Part of a small language model's weights.
Training: 746M tokens, 11382 steps.
Each number is 128 + 32 x the weight over its row's rms, rounded and kept within 0 to 255. Layers, rows and columns count from 0. The size above them is the row's rms in percent of the matrix's.

# layer 5 MLP up, 2048x512, rms 0.161, rows 1005-1109, columns 448-511
size [107  75 104  73 111  99 100 118  95 122 103 100 101  83 107  32 104 103 118 117 122  75  95 102  89 110  52 113 106 108  98 118 104 102 109  72  83 116 112 113 101  58 108  84  89 111 114 101 113  19 107 111  98 101  98  77  66 100 102 123  98  81 101  18 107 106 109 101 111  70 122 109  93  99 109 107 103 104 104 114  93 101  37  73 112 104 105  98 100  30 110 104 122 108  55 105  98 120  99 116 106  53 102 107 116]
[[149 100  92 120 163 132 122  97  85 175 115 196  42 119 175 111 164 128 129 173 108 112 126  46 104 168 164 144 103 138 188 125 115 162 161  87 102 127  97 137  95  54 169  97 140 185 201 118 119 160 112 148 180 118  95 167 116 170  84  69 158 161 147  84]
 [ 72 120  81 138 177 125 155  86 133 169 125  52 120 133 106 130 102  97 102  95 112 109 169  51 133 114 142 174 143 124 163  49  97 143  84 138 147 129 126 119 127 104  95 157 107  41 129 126  74 157 140  75 125 154 146 165 112 127 151 146 158 156 139  76]
 [163 141 154 201 112 126 106 181 141  85 169 147 102 137 153  49 121 172 178 154 100 107 125 194 143  90 120  91 118  83 157 107  72 127 155 137 118 146 138 117 140 146  87 139 180  98  78 122 115 134 120  96 142  86 143 168 108 166 181 130  86  82  69 105]
 [155 108 120 107 129  93  95 124 174  88 164 130  78 157  95  90 138 104 167 120 158  93 113 125 108 158 151 103 133 190 144  79  84 119 125  63 119 123 113  94 127 121  66 162 146 127 106  82 160 177 167 152 182 177  97 169 172 127 166 122 221 127 186  88]
 [104  99 153 109 149  96 128 159 127  88 139 114 151 116 126  97 108 130 112 134 119 115 123 139 154 139  86 127  98 121  31  76 113 109 153 190 131 182 108 187 120 121 116 114  61 148 148 116  77 151 186  66 152 102 178 117 131  99 107  54 111  80 123  62]
 [138  61 108 139 102 111 101 127 107 136 114 115 132 146 125 182 129 121  87 114 122 120 198 127 191 100 172  87 119 153 106 102 145 140 168 116  79 144  88 115 158 123 113 110 144 160 110 128  87 186 116 146 161 126 109 148 167 140 168 102 132 162 110 136]
 [124 118  90 134 162  68  89  93 139 126 123 182 133  36  93 161  86 118 106 118  94 182 161 140 112 124 105 153 133 102 154 153 138 163 135 121 116 126 112 212  93 158 155 128 142 177  70 127 143 123  87  72 157 143 117 128 182 131 140 115 140 161 151 182]
 [144 143 139 105 171 120  67 128 115 142 113  81 155 129 153 151 177  70 149 173 113 158 128 167 156 124 150 130 183 105 163 127 147 152 130 155 169 155 147 147 159  91 136 111 104 140 172 140  71 128 138 118 108 113 156 134  81  88 108 177 124 101 120  95]
 [148  92 149 100 108 144 157  69 101  83 122 142  93 132 123 123 126 130 120 155 126 144  73 102 151 159 153 112 175 126  76 138  63 157  58  52 104 151 180 139 101 125 142 109 111 145  97 170 164 132 173 166 137 158 134 125 106 156 121 144 107 129 172 167]
 [145  49 149 113 211 103 149 111 174 149 128  63 179 162 135 132 144 121 109 144 128 146 151 135 113  86 127 120 176 141 104  92  96 117 128 162 131  99 131 158 173 178 121 119 114 179 102 109 101  84  76  53 155 176 174 160 169  98 124  99 137 157 148 144]
 [ 80 107  93 130  89  81 210 112  87 120  68 116 132 157  99 136  44  75  77  51 143 106 126 158  95 134 112 143 187 120 112 149 129 157 180 110 166 126 117 206 118 178 101  46 120 153 131 208 195  79 135 142 174 107 114 102  85 148 172 149 132 130  81 161]
 [120 201 171 141  89 110 108 138 136 125  95 189 151 114 169 109 107 132 131 129  90 110 155  59 133  88  43 151 185 113 146 123 126  25 138 105 128  89 125 141 130 173  75 138 117 123 150 119 173 122 125  82 147 149 138 122 169 155  88 122 122 111 123  85]
 [128 102 144  98  87 191 162 206 158 162 129  99  73 122  87 164 121 127  85  78 159 134 179 108 131 128 114 158  89 112  93 123 165 118 167  99 111 183 158  99 135  69 115 117 123  92 142 154  96 119 133 170 122 172 139  73 132  83 165 145 148 133 133  61]
 [100 131 156 133 154 117  84 134 147 190  78 110  95 151 103 152 139 156 176 127 131 106  99  97  62 176  88 132 155 136 123 116 158 124 104 122 140 107 102 155 134 165 147 150 141 126 172 120 186 119 134  90 158  83 139 113 157 122  62 125 157 107 118 161]
 [ 56 166 140 136 113  83 167 113  86 169 135 158 136 149 141 143 188  86 108 126 122 100 128 123 135 192 176 140 147 144 147 104  94 125  85 149  81 155 154  87 142  90 117 160 158 161  64 134 201 121  78  91 157  69 143 164 152 137 137 151  56  71 135 148]
 [120 122 109  82 159 128 166 139 145 169  72 117 150 139  96 160 142 133 106 125 144  92 160 123 160 147 151 156 113  81 107 117 109 130  87 136 148 131  79 123 151 100 120 125  86 129 200 173 171 101 130 120 194 102 188 139 126 164 152 138 112 107 144 103]
 [190  87 131 152 134 180 133 128 156 125  58 124 175 119  81 143 173 111  53 177 121 120 167 166  62 116  66 109 103 206 105 124 154  82 125 151 147  95 135 144  98  87 175 127  84 187 134 128 139 117 137 146 144  92  84 125 186  96  85  73 177 132 123 190]
 [131 130  94 160 141  90 140 104  83 115  52 159 113 134 154 127  44 130 165 165 127 104 169 120 131 100  95 135 103 190 179  83 131 183 169  58 144 163 172 136 168 134  96 120 143 139 145 146 183 111 130 150 207 200 117 144 114 116 130  97 101 151 102 122]
 [112  93 141  68 154 149 110 113  65 148 161 129 140  70 110  95 159 132 159 106  75 124 142 139 100 149 137  92 124 132 111 109 157 125  72 108 142  92 139 117 133 122 137 131 121 106 164 172 134 124 118  76 148  95 111  78 132  95 146  95 122 146 153 118]
 [131 148 154 102 129  75 136 148 152  68 105  84 168 134 111 130 105 139 176  76 133 119  74 145 125 113 141 131 128 136 118  93  63 135  94 180  99 181 108 111 163 159 128 124 134 105 112 124 189 160 127 140 104 144 119 148 114 127 121 195 168  69 124 121]
 [122 166 121  72 172 140 152 111 112  95 147 138 153 139 157 204 128  98 142 191 112 140 125 145 136 155 131 108 109 193 155 124 149 153 121 172  96 102 198 118 101 110 106 106  95 146  86 186 141 129 166 130 142 118  97 109 165  94  89 183 154 118 110 103]
 [ 96 136 130 173  81 147 144  89 158 115 172 151 101 128 130 215  77 119 149 175 110 130 158 122  60 151 132 141 154 135 223  98 114  90 229 150 109 108 148 115 139 153 121 118 106  89  86 160 136 166 121 149 229 140 127 134 149 145 138 143 149 168 115 110]
 [ 72 125 107  88 158 154  87 101 144 160 139 107 199 108 158  95 128 128 151 152 157 109 136 111 102 141 157 125 123 123 135 141 173 135 125 160 165  95 128 177 148 157 155 159 169 131 132 122  88  24 110 141 118 115 172 161  92 101 171 153 107 113 139 140]
 [201  60 103 174 113 108  94 130 112 123 157 100 147 163 135 167 124 131 125 145 131  73 156 126 112 140 179 130 159 165  94 125 165 125 152 152 128 136 114 112 142 134 115 178 136 157 120  86 100 163 125 149 107 153 129 130 122 147 138 135 171 165  92 118]
 [200  81 111 120 138 148 170 153  99 126 143 133 107  74 176 129 110 124 108 132  95  59 145 139 134 124 153  64 112 133 123 132  75 106 140 107  86  71  66 136  95 134 128 169 157  97 104  91  72  87 138 129 122 172  86  82  63 170 150  95 133 155 128 182]
 [102  94 150 158  93 135 122 129  82 111  87  89 129  83 143 176 114 108 139 183 165 133 124 163 197 108  82 149  66  98 102 111 158 110  98 143 121  78 150 154 153 140  79 139 154 124 123  86  82 167 147 145 116 116 134 154 116 128 109  94 101 191 148 121]
 [168  94 137 107 108 161 128 122 111 130 105 127  93 129  80 179  86 131 171 125 136 190 196  58 105 120 124 139  75  98 178  85 124 173  82 130 113 161 162 147 109 160 123 164 139 102 135 117 111 137 117 108  64 110 164  65 164 189  92 211 163 101 172 131]
 [146 169 151 101  75 183  64 137 148 170  50 148 109 128 172 121 120 124 116 171 119 113 104 173 134  94 167 142 104 136  92  61 103 112 145 183 107 161  90 140 132 142  90 205 133 116 106 102 151  88  99 163 106 118 145  93 128 109  76  89 202 122 181  65]
 [144 127 104 138 119 178 140 179 200 121 160 111 127 153 121  97 173 127 137 120 156 106 145 127  81 158 109  94 145 124 128 133 160 180 162 168 176 159 106  93 119 198 145 114 120 132  92  99  99 124 151 130  83 174 165  79 123 183  82  92 184 137 182 100]
 [112  87 192 147  90 140  90 124 136  98 106  92 123  71 159 189 113  91 125 139 119 148 132 146 104 119 126  58 148 121 155 172  76 107 128 126 152 143  92 139  94 168 177 147 161  97 124 159 105 178  88 132 110 147  83 179 133  87  86 173 129 142 118 106]
 [121 118  87 159 111 174 138 122 128 110  94 112 132 194 167 129 158 190 120 102 102 115 137 213  84 127  96 145 125 118 131 125  74 130 108 134 154 172  94 155 134 150 133 152 164 100 114 120 123 172 148 142 135  90 103  95 136 133 138  57 158 182  66  82]
 [131 138 148 170 159 130  93 152 106 149 158  94 153 188 147 198 129 143 139  72  81 127 141 141  62 110 153 163 142 179 118 158 139 131 112 123 147 119 163 105 104 159 124 164  88 150 169 136 117 131 105 102 150 152  62 130 111 111  94 149 138 150 139 137]
 [132  79 188  92  95 114  91  73 103 143 113  93 106 143 124 123 121 102 133 101 129 156 186 132 140 134 152 182 165 138 115  84 147 115  85 138 161 118 131 107 130  61 109 113 120  72  82 150 150  73  91 100 147  61 125 101 105 118 133 122 135 138 145 143]
 [ 81 140 122 116  94 139  87 160 101 168 109 136 151 195 103 172 182 157 148 154  90 203 102 149 150 171 129 148 121  69 102 144 166 152 120 116 123 107 118 114 107 144 122 140 129 129 139 148 141 136 118 134 116 123 103  95 101 158 168 129 101 135 179 129]
 [119 162 146 147  65 136 195  85  87 172 138 136 182 124 127 104 113  90  76 108  66  94 119  92 127 154 125 105 120 145 114 182 163  60 112 176 130 180 120 100  81 107  96 105  87 120 116 169 136 122  82 133 123 110  86 112 119 162  96 157 148 141 128 156]
 [144 178  81 150 118 138 146 161 148  92  82 148 103 143 111  94 133 151 162 121 145 118 117  93 133 109 109  84  95  99 115 146 130  97 120 183  87 180  76 206 152 117 111 103 129 145 162 131 145 137 122 186 201 152 116 106  42 144 144 133 113 118 157  70]
 [145 108 108 159 165 169 135 168  60  90 104 157  90  93 109 179  77 198  76 131 133 188 126 133 127 147  94 140 135 131 143 114 110 132 161 133  92  95 102  95 132 126 154  67 133 138 148 114 192 135  99 113 177 123 147 123  59  92  90 138 109  89  98 117]
 [120 170 163 129 102 107  96 100  79 178 122 145 112 121  72 135 142 110 121 110 150  83 170 151 180  50 120 107 169 121 156 119 173 204 118 169 143 158 136 107 178 193 154 145 154 147 131 122  92  90  96  97 197 114 122 163  88 129 126 143 120  95  74 123]
 [190  83 169 105 199 166 191 134 114 172  83 125 111 117 113 137 150 165  89 112 155 132 164 111  96  61 133  78 139 116 133  92  94 136 124 149 162 129 157 157  81  91  73 144 213 152 124 162 145 140 133 100 116 142 126 110 122 173 164 159 123 118 111 106]
 [141 211 149  88 114 187 123 124 156 160 122 169 164 126 117  96 127 115 134 153 113  80 110  81 132  96 127 121  63  82 126  88 208  67 151 121 117 100 135 135 141  83 133  47  85  77  84 102 145 125 128 127 220 118 128 143 151 157 148 160 146  90 146 153]
 [118 179 147 130  96 155  91  79 103 128 129 120 114 109 106 118 154  87 149 179  82 142 121  89  80 183 127 149 105 141 142 126 143  92  74 117 140 113  57 140  77  95 115 121  95  79 137 150 145 235 134 165 107 136 125  62  99 120 119 122 146  72 107 118]
 [ 87 145 152 103 122 175  65  87 162 110  84 206 110  98  80 153 179 135 130 129  91  81  52 136 181 142 153 123 149 151 148 128 142 111 190 127 120  75  78  89 138 181 134 127 147 114 111 168 106 163 144 109 147  99  94 107 175 123 108 129 166  90 190 105]
 [142  99 190 169 124  86 130 133  97  61 139 144 113 150 141  83 122 165 103 127 164 100 110 144  80 167 152  81 142 134 114 145 155 192 139  73 133 151 146  91 118 164 151 171 147 146 126 158 102 100 136  86 108 132 168 135 131 138 136 135 137 176  32  67]
 [ 80 146 133 175  86 143 165 145  97 112  85 140  38 169 147 144  97 112 153  91  80 159 126 152 140 118 113 141 123 123  90  62 123 104  54  83 206 123 112  67 131 161 141 124 154 160 104 119 116 158 157 174  98 154  93 138 146 142 140 107 154 143 150  97]
 [162 134  91 108 127 135 118 137 142  89 134 133  75 191 156  96 115 120 135 161 127 129 144 112  91 116 106 169 136  60 143 119  93 157 137 120 127 146 141 135 121 125  58 170 122 164 158 118 129 132 130 197 127 126 150 133 123 130 125 109  80 143 136 181]
 [149  92  93 174 127 176 120  89 114 146  86  94 201 115 148  80 102 138 138 109 145 166 117 106 158 107 117 193 179 192 128 138 134 128 205 137 176 170 206 131  70 137 164 132 147 137 196 169 142 101 111  99 153 123 145 108 141 167 197 206 153 164  81 153]
 [100 117 148 121 163 123 106  83 114 104 113  94 173 136  63 118 152 102 167 147 152 154 127 140 117 168 124  81 118  98 130 120 135 132  84 103 123 143  88 120 118 116 141 167 127  97 136 105 111 105 166 180 122  85 110 139 137 137 186 161 165 167 161 106]
 [145 130 145 187  54  73  75  83 143 114 148 111 177 111 101 164  84 134  81  99 145 130 115 105 143 158 172 130 128 146 105 113 113 132 132 139  84 131  87 153 122  62 149 111 163 134 115 149  90 155  79 133 159 106 112 118 182 155 127  91  99  87 109 101]
 [107 106 108 197 138 158 118 143 110 152 153 125 128 117 109 109 135  94 110 196 175 121 104 143 119 120 173 178 106  86 119  96 125 135 137 187 123 141 108 178 114  91 110 175  94 194 133 152 111 147 107 123 132 133 165  85 123 130 134  92  60 131 138 111]
 [101 155  86  99 163  94  47  83 118 142 130 105 119 125 128 213  90 107 114 121  90  89 156 193 113 118 131  90 156  76 109 166 140 113  83 147 169 163 150 102  86  91 131 134  80 119 132 144 143 151 179 122 148 121 106 130 157 136 122 119  91  76 115  73]
 [131 184 110 127 140 114 132 154 146  98 164 107 127 125 171 142 138 131 122 147  62 143 151 167 137 139 153 155 111 137 146 167 121 110 171  79 160 163 154  98 140 111 113 166 117 155 117 165 135 153 146 125 158 164 107 194 124 166 150  58 129 107 150 139]
 [155  79 171 154 125 137  66  87  97 156 109  81  92 141 128 107 121  95 108 145  65  78 151 197  96  80  85 161 100 144 133  66 174 196 118  91 119  50 139 164 134  56 117 178 155 108 115 141 110 104 142 123  98  78 175 132 100 155 112 132 151 124 131 126]
 [ 96  89 112 179 159 115 134 157 159 104 135 130 117 116 159 150  99 108 115 181 157 151 132 187  93 160 105 110  95 203 110 181 144  93 131 112 149 138 119  74 113 156 153 134 114 122 110  66 127 171 179  76 137 157  99  91 167 134 154 106  84 135  99 139]
 [138 149 116 148 116 168 142 133  66 136 133 127 188 136 140 128 119 199 151 115 140 145  87  38 121 138  81 170 154 154 131  85 184 124  58 122  82 103 128 112 151 118  85 135 152 152 118  94 137 143  97  81  75 163 150 171 141 131 140  80 140 151 146 119]
 [184 133 154  95 137  75 124 112 198 124 124 146 190  97 178 146 176 163 103 162  95 137 192  96 133 109 166  96 145 110 141 122  65  78 170 109 109 146 169 105 137 150 127 124 100  90 111 163 158 110 100 146 184  92  88 153 164 150 115 152 141 120 189 130]
 [151  96 132  55 135 128  97 137 114 127 123 122  95 130  77 136 204 176  85 124 164 105  86  74 168 167 161 109 143 178  92 105 130 146 127 105 108 146 156  98 180 144  99 104  96 100 122 123 120 127 113 181 114 168 111  86  94 144 155 138 197  87 147 163]
 [114  62  97 106 158 109 109 133 152 142  95 188 159  91  96 158  91 161 169 104 113 114  83  97 169 134  87  45 160 114 198 158  93 102 154 145 152 118 108 132 171  93 104  68 146  95 106 226 141 129 147  78 145  65 124 148 134 129 170 156 105 152 121 159]
 [124 111 101 107 159 115  88  63 192 149 111  88 160 151 134 116 126 117 138  83 128 167 142 141 125 154 159 137 126 158 119 180 108  89 166 123 106 142 161 133 158 161  71 120 157 144 156 103 131 106 154 163  91 164 136 153 191 168  72 133 135 219 174 125]
 [131 104 102 128  82  91 106 125  95 125  82 133 146 137 119 103 142 147  80 164 136 120 127 127 141  95 147 179 171 107 177  92 127 128 104 106 157 135 159 166 110  86 120 133 110 158 146 147 124 157 115  88 142 110 132  89  91  66 137 105 125  82 135 154]
 [ 48 104 131 117 124 195  83 143  92 161 162 100 102 155 130 134 120 162  56 123 144 127 183 107 147 146  65 122 111 134 135  96 114 100 138 117 133  90 152 145 101 164 109 116 108 105  98  63 158 177  63 169 118 112 117 147  90 160 124 159 129 129 166 127]
 [143 150  96 119 177 116 225 103 141 109  89 133 116 138 138 126 142  80 117 175 136 107 124  98 175 120 116 154 140 217 132 181 110 137 126 109 129 161 154 138 150 114 132  84 104 111 141  91 123 121 116 213  98  96 178  73 108 128 142 132 125  88 124 139]
 [115 150 139 122  92 117 172 172  80 119 143 127 128 140 152 193 147 195  26 132 142 160 120  93 161 109 130 156 162 114 130 118 156 145  87 138 133 105 137 154 138  89 128 124 103 157 122 178 103 156 168 153 129 116 104 133 164  87 132 125  61 203 120 157]
 [168 137  92 104 169 144 120 161 123  88 108 163  88 121 151 143  78 105 175 184  62 111 177 111 146 116  53 112 129 101 143 128 185 126 125 114 167 101 119 133 105 148 113 148 127 123  74  99  89 150 116 109 103 190 129 135 153 100 151 182 134  85  93 160]
 [160 144 149 153 120  90 125 140  85 181 157 128  88 160 183 122 137 127 157  98 153  91 101 164 134  86 168 130  96 132 134 168 149 138 152  70 138 183 185 128  98 110  89 160 101 126 117 159 138 107 150 115 120 120  64 115 162 129  87 180 123 146 149 126]
 [172 116  91 111 142 134 102  85 114 128  87 142  63  67 135 116 150 160 153 103 102 152  95  70 112 167 164 116 108 193 156  86 113 171 126 155 153 155 129 161 171 163 101  80 145 118  85  69 160 107 188 134 102  69 201  93  99 159 165 141 134 114 107 158]
 [126  91 120 104 166 129 151 134  97 122 119 147 142 102 114  93 165 146 131 114 104  43 143 105 114 148 159 137  77 121 121 112 130 121 176 119 147 139 138 137  59 120 142 147  92  86  77 193 187 113 121 125 109 152  92 111 183 137  88 109 197 142 148 208]
 [144  69  79 140 172 121  74 132 104 132 149 136 157 148 121 159 144  95 134 163 168 110 170 120 119 133 136  94 145 163  67 145 116 162 147 157 137 113 132 144 170 129 186  93  75 139 125 126 179 152 151 120 131  99  99 149 160 156  91 122 118 160 169 153]
 [ 86  66 155 124 204 158  97 116 137 120 204 102 133 170  81 170 132 121 188 168 106 122  59  46 135 163 122  82 147 167  89 100 152  79 108 116 154 115 127 106  97 140  84 103  55 118 157 119 105 128 166 203 139 112 120 144 151 127 172 172 114 157 128  89]
 [ 71  80 129 152  98 154 144 120 180 102 148 159 145 160  42 101 124 140 110 137 120 102 140 171 121 122 100 120 119  81 138 182 139 147 175 128  92 168 162  96 142 129 192 111 159 134 147 177 141 117 114  91 115 157 167 127 102 119 144 138 170 149 118  98]
 [125 127 141 109 137  93  83 107 123 171 150  67 124 123 113 169 182 171 129 153 138  71  77 161  30 184 122 154 149 104 128 104 194 172  96 108 124 106 152 132 119 175 142 138  70  86  95 216 147 166 132  72 147 130 179 121 153  65 172 116 154 176 160 125]
 [ 43 128 101 138  71 142 111 126 131  97 174 170 116 127 198 138 129 118 118 149  86 124 153 111 142 168 144 142 109 134 142 158 175 154 108 116 139  67 128  89 143 104  86  68  91 135 155 129 136 118  81 135 108 137  96 105 126 163  99  93 124 125  76  89]
 [199  97 102  83 142 152  69  97 147  72 122  85  96 168 128 128 136 126  82  35 146 156 107 166 134 176 173  81 124 111 115 112 103 118  63 121 130 102 109 137 114 116  76 142 122 133 167 136 146 196 130 153  95  68 112 202 163 131 112 114 105 116 137 127]
 [109 145 131 190 126  70 132 111 160 141 113  82 173  48 145 114 177 107 102 125 149 180 164 133  92 130  67 109 120  86 120 157 154 145 125 126 130 144 141 192  93  70  70 101 149 166 100 180 130  98 109 183  97  58  69 164 155 162  66 135 150 192 140 155]
 [ 88 147 140 132  84 126 216 108  87 151 152 108 169 128 119 132 111 123 103 169 136 157 111  58 112 153 130 123 126  73 132  81 105 102 129 117 145 145  56 106 168  92  86 148 152 179  94 116  72  85 156 136 100 162 104 124 122  46 138 118 152 116 149  85]
 [ 71 127 135  45 180 158 136 174 154 116 137 177 128 119 125 122 128 150  98  87 166 140 123 126 136 124 184 106  98  91 190 139 105 152 104 105 177 166 161  57 104 133  85 118 149 132 171 146 165 105 131 139 131 168 158 130  65 131 146 181  92  80 133 141]
 [138 147  76 124 145 126 164 109 119 118 127 114  54  95 181 104 188 103 122 129 138  90 128 150 136 123 149 128  90 196  47  87 157 134 147  97 129 162 158  74 164 126 164  99 156 141 100 119 255 167 121 159 120 172 176 115 112 108 182 137 120 116 120 109]
 [152 170 107 189 122  81 124  84 115 141 142 134 131  29 112  98 140  85 136  97 157 105  57 156 145 104 204 107 146 102  74 119 106 180 148 113 143 106 167 143  84 177 141 120 151 146 158 151 130  99  92  92  45  67 104 130 115 184 166  65 156 125 121 154]
 [ 56 123 168 137 135 138 131 121 100 119 170 154 149 157 160  70 123 127  82 125 115 140 158 138 122 185 121 161 156 182 120  96 109 133 150  82 107  81 153 180 194 150 206 156 112 120 142  89  89 155 183  77 186 103 147  90 162 113 134 152 172 170 156  81]
 [147 196  73 176 119 113 204 111 163 100  83  92  83 132 176 143 147 166 125 139 179 103 105  98  46 157  97 121  79  61 161 125 128 159 164 120 107 105 129 139 158 164 104 141 148 103 166  96 134 106 102 128  86 152 131 113 100 125 163  92 131  50 152 153]
 [174  95 104 133  89 149  70 186 152 170  98 163 136 123 152 133 147 150 171 170 177 144 125 181 158 120 129 105 153 130 144 103 183  99  96 147 149 104  98 190 125  76 161 128 126  79 140 119 148 132 148  73 177 145  73 154 144 123  93  94 125 140 162 167]
 [118 149 173 196 108  90 120 153 130 122 176 132 127  77 104 180 114 128 165  60 138 114 166 141 131 145 149 131  96 136 132  91  50 142 148  93 147 119 109 138 179 140  96 151  65 113 106 176 152 165 163  77 126  74 102 196  62 145 168 107 119 175 160 104]
 [ 90 147 134 133  90 117 118 128  99  77 135  99 126 131 101 122 125 152 139 125 182 131 117 115 124 161 136 125 157  77 145 118 125  61 184 104  94 133 142  85 137 150 124 129 123  99  87 104 126  99 159 117 132 126 213  84 124 154 101 143 153 135 161 117]
 [ 67 122 137 181 155 153  92 104  98 164 143 148  55 146 161 109 152 157 147 141 140 153  95  62  62 133 185 184  97  93 137 125  90 137 110 141 107  90 133 149 169  63 155  92 163 118  96 111 127 137 103  97 100 120 120 105 101 146 213  94 151 138 109 148]
 [ 96  95  93 181 161 129 144 139 126 163  84 138 142  92  91 166 124  92  81 116 163 147 111 112 145 142 151 133 133 114 169  88 116 141 132  89 129  75 144 108 166 174  99 143 123  92 139 151 162  80 176 151  82 138  85 103  67 171  92 120  99  98 148  94]
 [121 171 144 152  95 156 117 159 157 130 117 125 149  98 123 137  66 119 147  75 129  96 131 196 130  88 123 119  93 108 151 112 115 183 144 146 114 115 148 111 176  95 145 155  90 159 115 160 109  94 144 172  96 115 118 174  70 141 151 112  86 108 188 111]
 [126 103 114  84 148 124 136  81  89 135 122 108 190  72 174 131 105 149 146 142 116 112 110 163 161  99 198 150 130 110 127  96 172 108 152 152 162 123 109 133 174 199 121 156  91 121 156 142 166  85 207 101 101 140  90  54 173 123 164 143  69 126 176 180]
 [115 101 160  71 132 101  63 136 114 128  98 164 131  97 120  90 115 156  87 183 108 120 168 133  86 155 148 165 128  76 134 104  90 182  80 168 115 127 116 162 150  82 131 135  77 104 160 102  93 144  97 160  95 141 152 162 124 137  95 113 112 111 152  96]
 [100 119 123 114  96 149 118 120 166  65 142 140 160 156 162 129 122 131  92  65 127 166  81 146  83  94 167 115 138 104 129 126 178 101 132 110  86  89  90 110 179  83 140 171 162 126  85 168 108 119 112 172 152 134 124 106 139 191 151 140  79 177 102 128]
 [135 123  76 128 114 169  94 103  90 182  62  83  96 198 129 154 146  92  84 121 117 161 149 155 143 105 119 112 189 125 117 162 154  70 148  94 130 132 158 114 106 105  86 114  82 150 109 107  94 106 148 158 139  96 139  79  80  74  95 197 135 124  88 103]
 [171 180 106 153  54  91 112  59  81 187 145 133 171 169  95 171 113 139 197  74  49 108 107 174  97  76 141 150 140 105  90 210 169 156 150 143 103 164 123 177 127  95  97 209 134 139 102 124 103  39 143 158 170 113  75 155  66 148 163 103 137 106 127 164]
 [152 169 148 111 114 131  74 121  66  71 143 129 127 157 142  99 114 128 141 105 171 149 160 109 147 102 153 143 214 110 114 179 141 139  80 142 131  72  65 145 119 144 150 107 141 159 184 121 163  88 145 139 188 107 169 130 109 105 154 158  58 143  73 199]
 [ 97 157 152 156  64 145 169 156  81 108 116 101 109 185 102  89 200 120  90 158 117 124 163 108 203 192 120 149 189 123 135 185 169  95  97 153 145 198 173 116 190 119 147 123  91 141 153  96  70 135 111 176  64 182 160 198 108  98   8 122  68 136  56 170]
 [ 83 147 195  72 109 130 210  92 150 125 152 109 148  72 116 120  78 125 139 166 114  83 104 106 166 145 165 140 126 171 153 150 138 130 133  92 144 177 154  95 184 101 138 130 158 122  70 137 111 149 137 127 129 147 147  90 100 127  89  70 139 146 158 123]
 [114 143 154 144 147 119 107 121 105 118 120 143 107 117  83 148 139 150  87 103  92 101 162 133 139 106  97 114 110 141 194 189 120 161 138 156 153 115 160  70  98 115 114 127 203 179 122 162 156 120 159 158 127 142 102 139 112 108  96 142 124 129 131 126]
 [151 160 163  90 174 116 125 114 132 116 106 176 113 174 106  70 126 111 145  84 107 118 155 128 123 135 132 163 153 115 183 102 123 147  56 153 175  47 119 155 121 172 117 198 180 127 129 103 110 119 147  86 151  92  96 132 120 110  67 154 120  99  97 202]
 [153 113 206 142 160  72 120 143  72 109 107 158 184 116 137 162 153 143 133 105 108  90 152  75 150 135 156  92 195 171 111 173 187 119 118  95 124 151  94  71 120 133 119  83 110 118 130 191 194 122 123 131 126 142  69 108 165 185  79  70  90 201  72 153]
 [ 65 140  84 160 175 132 121 154  79 131 155 151 139 115 119  82 172 143  99 174 159 109  92 155 152 132 192 156 151 152 121 197  83 171 153 133 146 135 133 183 148 114 167 129 113 147  97 130  94 150 148 145 143 156 131 179 122 153 124 117 133 140 157 165]
 [150 181  91 149  95 151 131 120 159 168  98 141  92  73 154 123 105 179  91 146 120  98  54 112  73 142 156 152 129 135 161  59 135  92 140 122 129  64 154 177 170  99 118 170 126 116 152 158  98 118 127 137 117 123 102 151 142 166 142  44 155 113 115  99]
 [147 143 103 126 163 112 115 194  98 114 112 155 130 109 110 181  98 190  83 114 180 122  89 147 143 207 113  82 183 122  81 150 178  77 166 189 146 135 102 127 121 160 108  66 109 124 126 152 131 113  72 115  93  56 148 145 108 145 130 123 138 140  92 171]
 [126  86 107 122 127 202 122  89 208 149 172  96 136  90 130  88  93  68 128 130  83 127 128  93 115 104 137 130 123 173 158 191 118 147  91 113 121 167  98  78  97 128  95 122 114 119  71 115 127 141 167 157 103 125 115 150 180 170 140 149 110 180 145 133]
 [142 125  99 112 125 172 155 106 128 101  92  96 109 139 144 181 100 169 109 116 163 212 121 173 114 161  36 142 161 120 140 166  99 197 129 100 111 113 160 135 108 105 122 120 162 125 159  90 134 121  89  61 177 102 140 216  69 121 101 124  82 119  53 120]
 [115 175 133 153  61 171 106 129  88 114  78  90 139  76 184 152 159  88 139 127 130 130 132 138  78 190  81 175 167  94  86 119 150 137  84  80 101 138 136 181 142 118 162  81  80 189 172 121 160 120 124 115  91 168  65  81 136  85 107 176 142 104 140 181]
 [131 105 132 196 146 122 165 164 142 107 130 106 111 155  60 110  85  82 125 136 125 109 108 189 189 138 139 133 126 131  18 172 149 118 101 118 143 115 121 119 154 161 161 113  99 118  78  94 203 127 126 171  76 187 116  48 140 160 142 137 136 122 142 165]
 [105 159 134 167 128 152 116  70 155 133 125 135 126 101 144 172 144 158 129  96 153 130 129 129 128 116 144  51 180 113 100 180  81 128 160 127 121 132 171 101 227 108 152 142 115 113 121 110 151 162 107 127 111 148 169 155 136 127 222 106 113 117 122 123]
 [150 166 128  91 155  76 177 114 132 115 176 131  60  90 176  84 140 130 170 109 127  60 163  85 117 175 155  81  71  92 153 211 166  52 111 166  72  90 109  96 144 144  79 108 101  90  97 148  99 144 108 126 123 125 110 155  66 159 165 115  98 148 114 168]]